Each number is 500 + 50 x the weight over the matrix's rms, rounded and kept within 0 to 999. Layers, rows and columns count from 0. Numbers have three digits each.

# layer 5 attention query, 320x320, rms 0.0388, rows 50-63, columns 0-63
609437474494407546419398517474526533484480504380603432566465441550630554478531557588525655461543443437506465462474504510512458529545541387584580482516476585529538562456421543530503582567469552
460462594496564589419521528610500512464572303542518486540497501664639390467557512457534429547493620582459600521481644447440603478516417638459570507636460349416473540434506517420582490496613694
425634537369530360526546490450509609531454549614367586478553522573591388538476485585546497523473580487455549519543432536537532455453383428560473506440531575573550619589551345444462416452487532
420521502401512559428532599617465473540413380584503478497633457612368498498563450479477367491456521546544484419611383483499479426450444576411488602544382619606556528429438440451547451488558577
535454486523530498462517530539503421435360421543491576457389395464446630517469528490543548479543464424697568576474432456513273490511518598465585477470470515499419368449401495511469681579510459
641528426604599593572469503572544432469551552412487553552454658456590389449487642555578490484566480434483482480424574466463515487542476487458554383538611405479453458513543466484470559495477534
649472421567485552482419537533530447586407599526587396551549554467613553510533446299442513456377376470384497613413557533470604496531625500448444361476554530616455472472515489519509390493483565
427616485487532603486534613508419527528344565651501487489476518482542474534460542496538451443467521511567527617548400514478489504521626531436403503561527544529562385460567451468557400531416458
565357593520491486501516441523517573490587381471508429525288523659690601506464443400546515465583547546469366570479488466454528537440573476636547464441519555433554602488466504453526495612499544
422501548632621522514486524629474572522551463427572476482367468355557431426619567429532520394517477551486516502503444546535508543594421612431549528559504394333526348476422444476472651450561495
581486475611609468585475548610456433467572461406471431417555568368511459534542528481547484460554406541566441535462487468470450473588703546479378464468531403450547320584582500587496604457491386
646359443457538524474423490553453352543653396477403602516481446538580443559552496551633510554545651402530545478398547512492497501562343374463657494588550520466423528496401521488567627480538405
464511575436518427555423463566486604544564459406591574524433426542617607612568532539603400499536653552495639595467457490460464506457461525565512513431463468382515474479527548448484463475449581
591455443549494444416473557647446510525555504431467454501682413479647491589612451417414476383402478442486358479485607497401490525609521473528456469429574477584539435478456427610411488512503587
# layer 5 attention key, 320x320, rms 0.0384, rows 50-63, columns 0-63
460524535496444524460447499451461517501532579472393482491488595409499440585505541529485505491558485480376412456479475491494451490455439562446565470560409462520420476498398622408521486540523489
450486485475511551375580436466418523551546521495572443619580414498440494577390411472556459487570510394550527537444561578497567436546585398623560410513471542480483423411566430386585505552601510
428534370436558577415466500434465460417505572676497362465473531571569393527387500554485423480425459561450478559501495520569479336557441444432427414555483498564440517571482442494659535565429509
463535518439537398387615412482455556539533451532464354463525457543537483540427538524591433530484481480549530568530531577627465449429485486507429470430451608513494527502531417450637426529540547
462429558517424492538530565439525489491440433376522492464488518326456418456440477545557447577522369576441464410473411502504543528518584567520563450494404509500516482445476479554517364500511512
574434490530436549450440537434428422500439480548505438529576592471509427522475421599540570512589642477386451472412543531500565527453454520569488523570459466514511417366516526482529553563484520
564521493444460521556324476546355476497462536535458432547485567576439540552474519476600485353459499326480449533420517389371586528460485583513509548501457496567507404458325397542589552392582536
482419493460528551460507513648497518511480401591540440555514499594417469536440504419515291430480461591523597577533313400595538470437505535517549444576483504477516454491380415540414529563489582
494571539462491478441460530493515522476408637465597555479457506549548425405502617468450533519548471476574390558496627443331606436481613449559607593424397498423443528448370481302577565465469433
574447395444465557479590616413449510496499406501530384571596442480519477590465374557441459500551482615436535549471403633470584591412514509523410476595510515444471389377578469566410494604468598
561359464465465572489378625417486579508575548480558479469415475457548467401596443580406457553601514404416496529438477518497529567496550532555487533597503547471545473370492568537527488567387527
538514547489470594487420482465444252365579472419477461538471528335524424433427554531567677522501537493491555464492505471591435462674519451484551449509542508459405444419493458411556373481456516
513465483409456539524454391432615618481395421371550453502520511442514438503498480503543423473532453454555571589454557629423484472606592396598522430470475492460484491536565485497606474481470477
482556549463464494489457542509547517484492557427427340484439480459511449471414455518492487406393456411384402497497452513429557453556486460432578474479509538426502494614347514481474468480537560
# layer 5 attention value, 320x320, rms 0.028, rows 0-35, columns 0-63
440517532529403472540484567570543614518456460524450515464502534468409429486357429435563556485544353486591520539462531548405423589525384574456479494424327681556478418461459516578496491410597460
532421486618552531437452532671429457542458529508459511454567464569457511573510381500465450416493480502506338477516529500491456501417553618478436514421567498540376478523561472587497437570590479
528471462506518557546471490455505500552451406389617447547492444582596427417585537535471451557519555556443533380574543520446470513446350474488487456486591423531540489507487530483543494600492495
626552554340490434414488394420516516593412476496638597455539441496536481407461455488594626548475549498519595571528497577468423484457476536531508538418545464452532528439497498526485513454584498
511600497442544473485457455486507579600492566510560448415567496484643434512511649537457536537424489502517526522493504568509520439471396445411389461522575426405480485509461537520577547459521431
471529427523458559615469496461494456494561451511447567457432551529476485534418506520426546511520457469523434515530569462473377515507460535460554591458435508577520559464487408467422550504480587
510612520619443470418504455347424563486577612521536430562475548421530520548551480406581446549506599493582541535527375496580552490540564451554591392459515598536500498511517518491461511543480498
402513446481407499487503479541578483427531529482471458527467449528549397450497608641471513608497396442563461573504551569560534503449497382456535581464563606501507543486469508548386543541429557
550463440534554529590554531480491504410571537586533514578444587509528479432554604548570511604557539578600627512506484529457566490405630419530467411529555520464477432486580530553461519555592466
594426506609524529365483561556464504422325541547491574410554610446432657515591466412469503429645424418573411566498556418409592480472552559421464601526514447480397551467472465424531489538546540
563569371450448477507461407348481510539431649488550473520440531510516651456513514545466525625449520523489560516528623527541520550422438466490532531404478486526543634504447493495539515553421584
499505688536460480558557405409538368485575591465494452593442448414427514453528540346563505521593603445425428542513535543444411450451586549543478459474502435502381389595602530486490420472494548
501437459451404537517464494381616409460389543445466631456534489466426514486463446619499551527480415476558481504445621520399413602506523525555599441449420592648509636469470521552450479507512549
595425489591434526504472554393524522474470608492560527468512614495535571488563437469548548501487552462452385598493510410424550463483568503584523564528490408587477496533437563550496513543435666
501503399473504491510480474543462489557540587430509483496515459466496537530458519540506604591554564566435571505404606488483472534526500494478488463483525460497374428452471524400540532551473510
631375558553414552429530475488464617584491429522457536457580550483530516506529385504476477502382523353507409448561447502456425569494450378627446490504525522542587464463507511495471533512531505
532440637605399532519452459515448461399534506552446418602476572543631463481559386422544473478498565415461441542534528588482463618508396539472478341413498471508464476467466526533507479635613562
414526515461485518571602529398486481442331419516500441535505516499337520543528597444427453581467479543565510525553470436552467400454662528530629523535364567505515520571557407549430551500452469
564409502680656595381504549555551466564602504491546397446418605590489502541564493353446432405436441456523471501450497554583646513441528491439420507538544446489458510453502423450478460567637463
414593564508555433491457501571442461552587483585444489604538450591478529594438488474532489461584589501396531500502570527465428444598397674430488490512410403506481457513632557491447479499357577
537467507573505620578640472595506453576613514449539526449485459380362614475545492307479470426470449479349428445501595409606506473496531566417520422579547362552373490534498532576515436422582475
505447520571492571607526494481543565490441572552490540534487517515415505394515452474552471510530423501614501551533555511539505488524637501420513487509564525610450388521503526550506520420448467
518530523474528484439519568459569521578424428415537535476612429558543392489471500576469547335451578515497521474450466463496564450539544490501522585574500439463542507455488548542443518622501501
656501366510541557461362501546468533437525485481501452488468471475569372497584502507605468548537457432458530507504536503445470555522498491519392426448581425581478427410439500510508593547543370
557364487479536652531444509511471471417489577432501551496514535472515475533476409510460512465532558429507419557440438515483567526583550582508546549589521495505459485542403509516517556546444416
417603454522434434545558426477535457422554560526427528543558605465379459513485627472517497567518465499430598530557492624485531585526489521489310382440538520496489343487584548550483393573562526
599496462564378571584519566570556433621489452436520432638487593427497416538492567558476584575410433494526463568405525538415552523389506438504451515528670476549541522559482548510456518439598511
488584563492427445491491467432563519485456629485475459523426551487471444477486561565495417501558378397547562476558354574459504536504487339613488526512447695533633506533498538452533466533468509
472432605603524552493454470529354467471538545563438399569395542532640532517555523498557482471381496459470342531482583467558457456522485448381553436498492503520356527604407447597498582517559473
468458449562525540392440571559536583491353483455533465506495525491541491586542469504447457423465433464490409462468500618415440523375447671490510463565503451478426528510484531691530568502591577
536471462500514488529465468440545489509515432365563341615427399568561393493610666444544440508484662485471601558567473532539403391536383557392522423542518465474510544467367537524459528598467484
630550522453465470434422439384358480429390628535473539576468507435449546532500526405529544417565557422492536448646453518527467523557565468545398600521476558582470425552632457412548484463388450
425558404468484426496537483596480396445360610451386389463496531438350528486517487592485493467497476449444458565501622494400550466501548548518447559509552571524435536538438541659488563528585536
501530517421506454524485456505485563545465540550487594527547587416456537476463397530484568521430437548654524459518452500436591555581444609493443474495528586453486603470488486470502424450585395
485495422524582527544448492545496451470492520457464376550510496414497453473493489560404497538576510452532435512546649566337428424593618589441511554533507524500535499476473491524520435525378504
591468515422448433441540520480619467611547620539551418469493525515425445576532598493628463539506343506551436529570503498487444444525614525422394461367602520621398513478573400476448417431478443
# layer 5 attention output (transposed), 320x320, rms 0.0285, rows 0-35, columns 0-63
539517554533492488403518530405545589504349609507505487453657508573459488473620526294507432477437514511414453567458474546486537608456566538526478442414451467521514574466419429554437426500572524
528545469515559518575540484484522559539394402504623424447408505543471570513499560419508568519540550419542516562579386519499513424500492489524371477377431464547539489431514546463416523526360434
388510505520410438476577539445506519404628495373523486485525449397567445444424546628550534483576568495502573493532440468523543455634427563524464441504527640532557500475531517539577482529469489
482529567568549511545684491445464537455508554545493551463446519562433497510617498409519410604406454630350473371473668455539638437429516595435594506459495481552374594523556537402568476534611411
432496507527389398526512441549545545475443574532556552575565575585412448453551475624521542561544517542407531323557555480482529525411421427555441495397563593390545611512555547442492465553528426
584499506514491515508440465544476402549642487498486467493532576492571590578466495435464571575562509549568454679437502382501504537462534385520541515492504455567518471549495504586407491480491500
482458496490523483510445502491573524556565383423507528512588517450614406471546517594484459508500485545434439437513581596528486607490589570458511485606665391387454433489469568473437483379579495
606476547508442563507480529620503442453451459588488498478413589525579501572434434411570502405625442562538486484525400519435548485540454510613472481539550566397515468536468536501455437513428536
390438476484536491491503466495523588451472428490508496451373428522605488488475543477493555580492529556520553501511527592489586451501486554486486430562479495409483537437414539511545533548329515
668434466592449524539427498481625611512497580455552385475476529591539489450524539435551508483520456420398443655367518502375478590509600516551425453449506396476529467449480536499550547457435471
421587489438511414593438467491517508444553615523553434561510684510475411498453502539504515467540443507469502468466458515501518419446606509527368495525654423410463507531618568473510416447473478
452472468420584513631573531460550487423445464410452452488448621504541536521394500598456485526581531523482508406461359542499413471465483557521463570454502434399468556509553510468418481454510532
508614526477489437426508447307582481350459607469464499532518540475428564457517563464567499548577488395407432524442482500471440432538645528580622504470480449513461610496454530533428506474360532
579536428535574518514471491428562599517591584484518461480576516421563462573531501573457480517425508518422450508346546402515533408572555581527448478492531413593536515505507533454419523465482542
589520452515465525566431475513556594446457432423519463563411584538454500506461554564529605411559594473483548423434495467433491477487491497586507546640464523412471589525516653487614521476442528
419518593538485590452618485476498477458553462483457483479526553415340508487673439574379436520440393481417441486551631455493591457456475624458503579485406515516555421525548527483475483484654625
584508600596601568526603518500482528467451387484486463455549382518392463517457491453506504639534531350334400503518514543503592459500418522402474504446516489516501593577443427389512473528481419
356548545398435495488437459448553442569511540603492515512511619524691477498446564454535446502530512536531589502456395480468422529438565418509563535337538349454564461429585402483347530428503460
550485408484499488533491452467429641555436463513612448472464419539466552438550477524479569563529439469539530496582481523542467529520443409471386469457451541562546483549588579473438466464453422
444468476484513527460486599538371422514554404491491537521585560464492462421393456456467519420541593453423623578476356575529663541489532505470552525522554493466485483514478454520491514530598448
602503546494499472499512473418504599483465535455474465390457538477519461524522560710495497567537438420528434461551461488503404614576483495492598461474456482580488518574493548533423553500421402
444500428505501456452498487414580421549483492415551504470403485358607435542504505410535535515511567552563573542407483589518529561559472513520553489495540299469521506499458523485474481445440461
551501500496503515492483455424486530486509516497623589560433429485576531448612553422612532517625558584455482461528638466524432445551420476517650523515459431601484525496504543458540612616460434
462477540505511446470531449408682495505547431373573444553444497423402498481648523503553391592553483559465498534492668596438438577419436396565539495336491551516443507561485464505517537546562607
574554461525567516574458472408500478500589492378528546460502422409510534549508498483539522507545462538504418480426514391568531436568542455646515487596466482594532565691561540461439546424404517
441431488476565572506505488600511579521359424559501559576447528681575496490475609500499554509599581546390455351613489548421448559417435545475401484467612409355463604511518506516488464565537452
522550509542550574544506441501439488523497441421487542495530462450475579574561520573560471486498487648468353533514507425458518506465505576484455515580539519497541446640470480571377495499543652
399547553464483461472479484471460539570588540477527488526613458639700441444549535492516550503424525520425440501560521563493534564441506568540381457500610483407580509449430539500470421493537532
529534443519424468511407456481473451532415405568490420512578443482543451543432398600532427610556483435628515647504438635601545552505397337424470498407493530637635490516463445465408476447400576
410563524543559475488547438306594627513371493508445469461546462459402530488525487488468540550467432525390392589552486516402500545502657500446483585438536539568585427614657510500441483562538495
670515609478566512494525470422395533458633492473465487441519560465541474496555517490508487587469568524388475488525527526488576488611470514453528448565502653437452538563564487506470436542502341
366443514398515565465402436469472425545666494447519427527524471490589422479558504577547459567473483507529552534470615560476570519461573564500451476528539465495480417455549570560590435501572545
588589508499466597520453533446495527540346503578443500483431562595603605500529514443529477438438478438403447532522508626392505480542466542461427428422577443415528515399490503552509491551490634
524458490503501518455537465487475486463439463467481568516523312470359559473572486495515546434530400415421367544569595491550440517436570613408508516574536589496416572545453525555557516486545556
391472572452535488506447540453526505517593405421418435428536477360562565444511458473499497478451547408496571617407419464525595463589535529570546471553410638467523489429532500586427548519464591
544537585370494635447583506535604467573497397565470508438438408519500530580527572561522629482401590450484472520519514445395361537508451494425461503411415537515383489454584592504452442478377381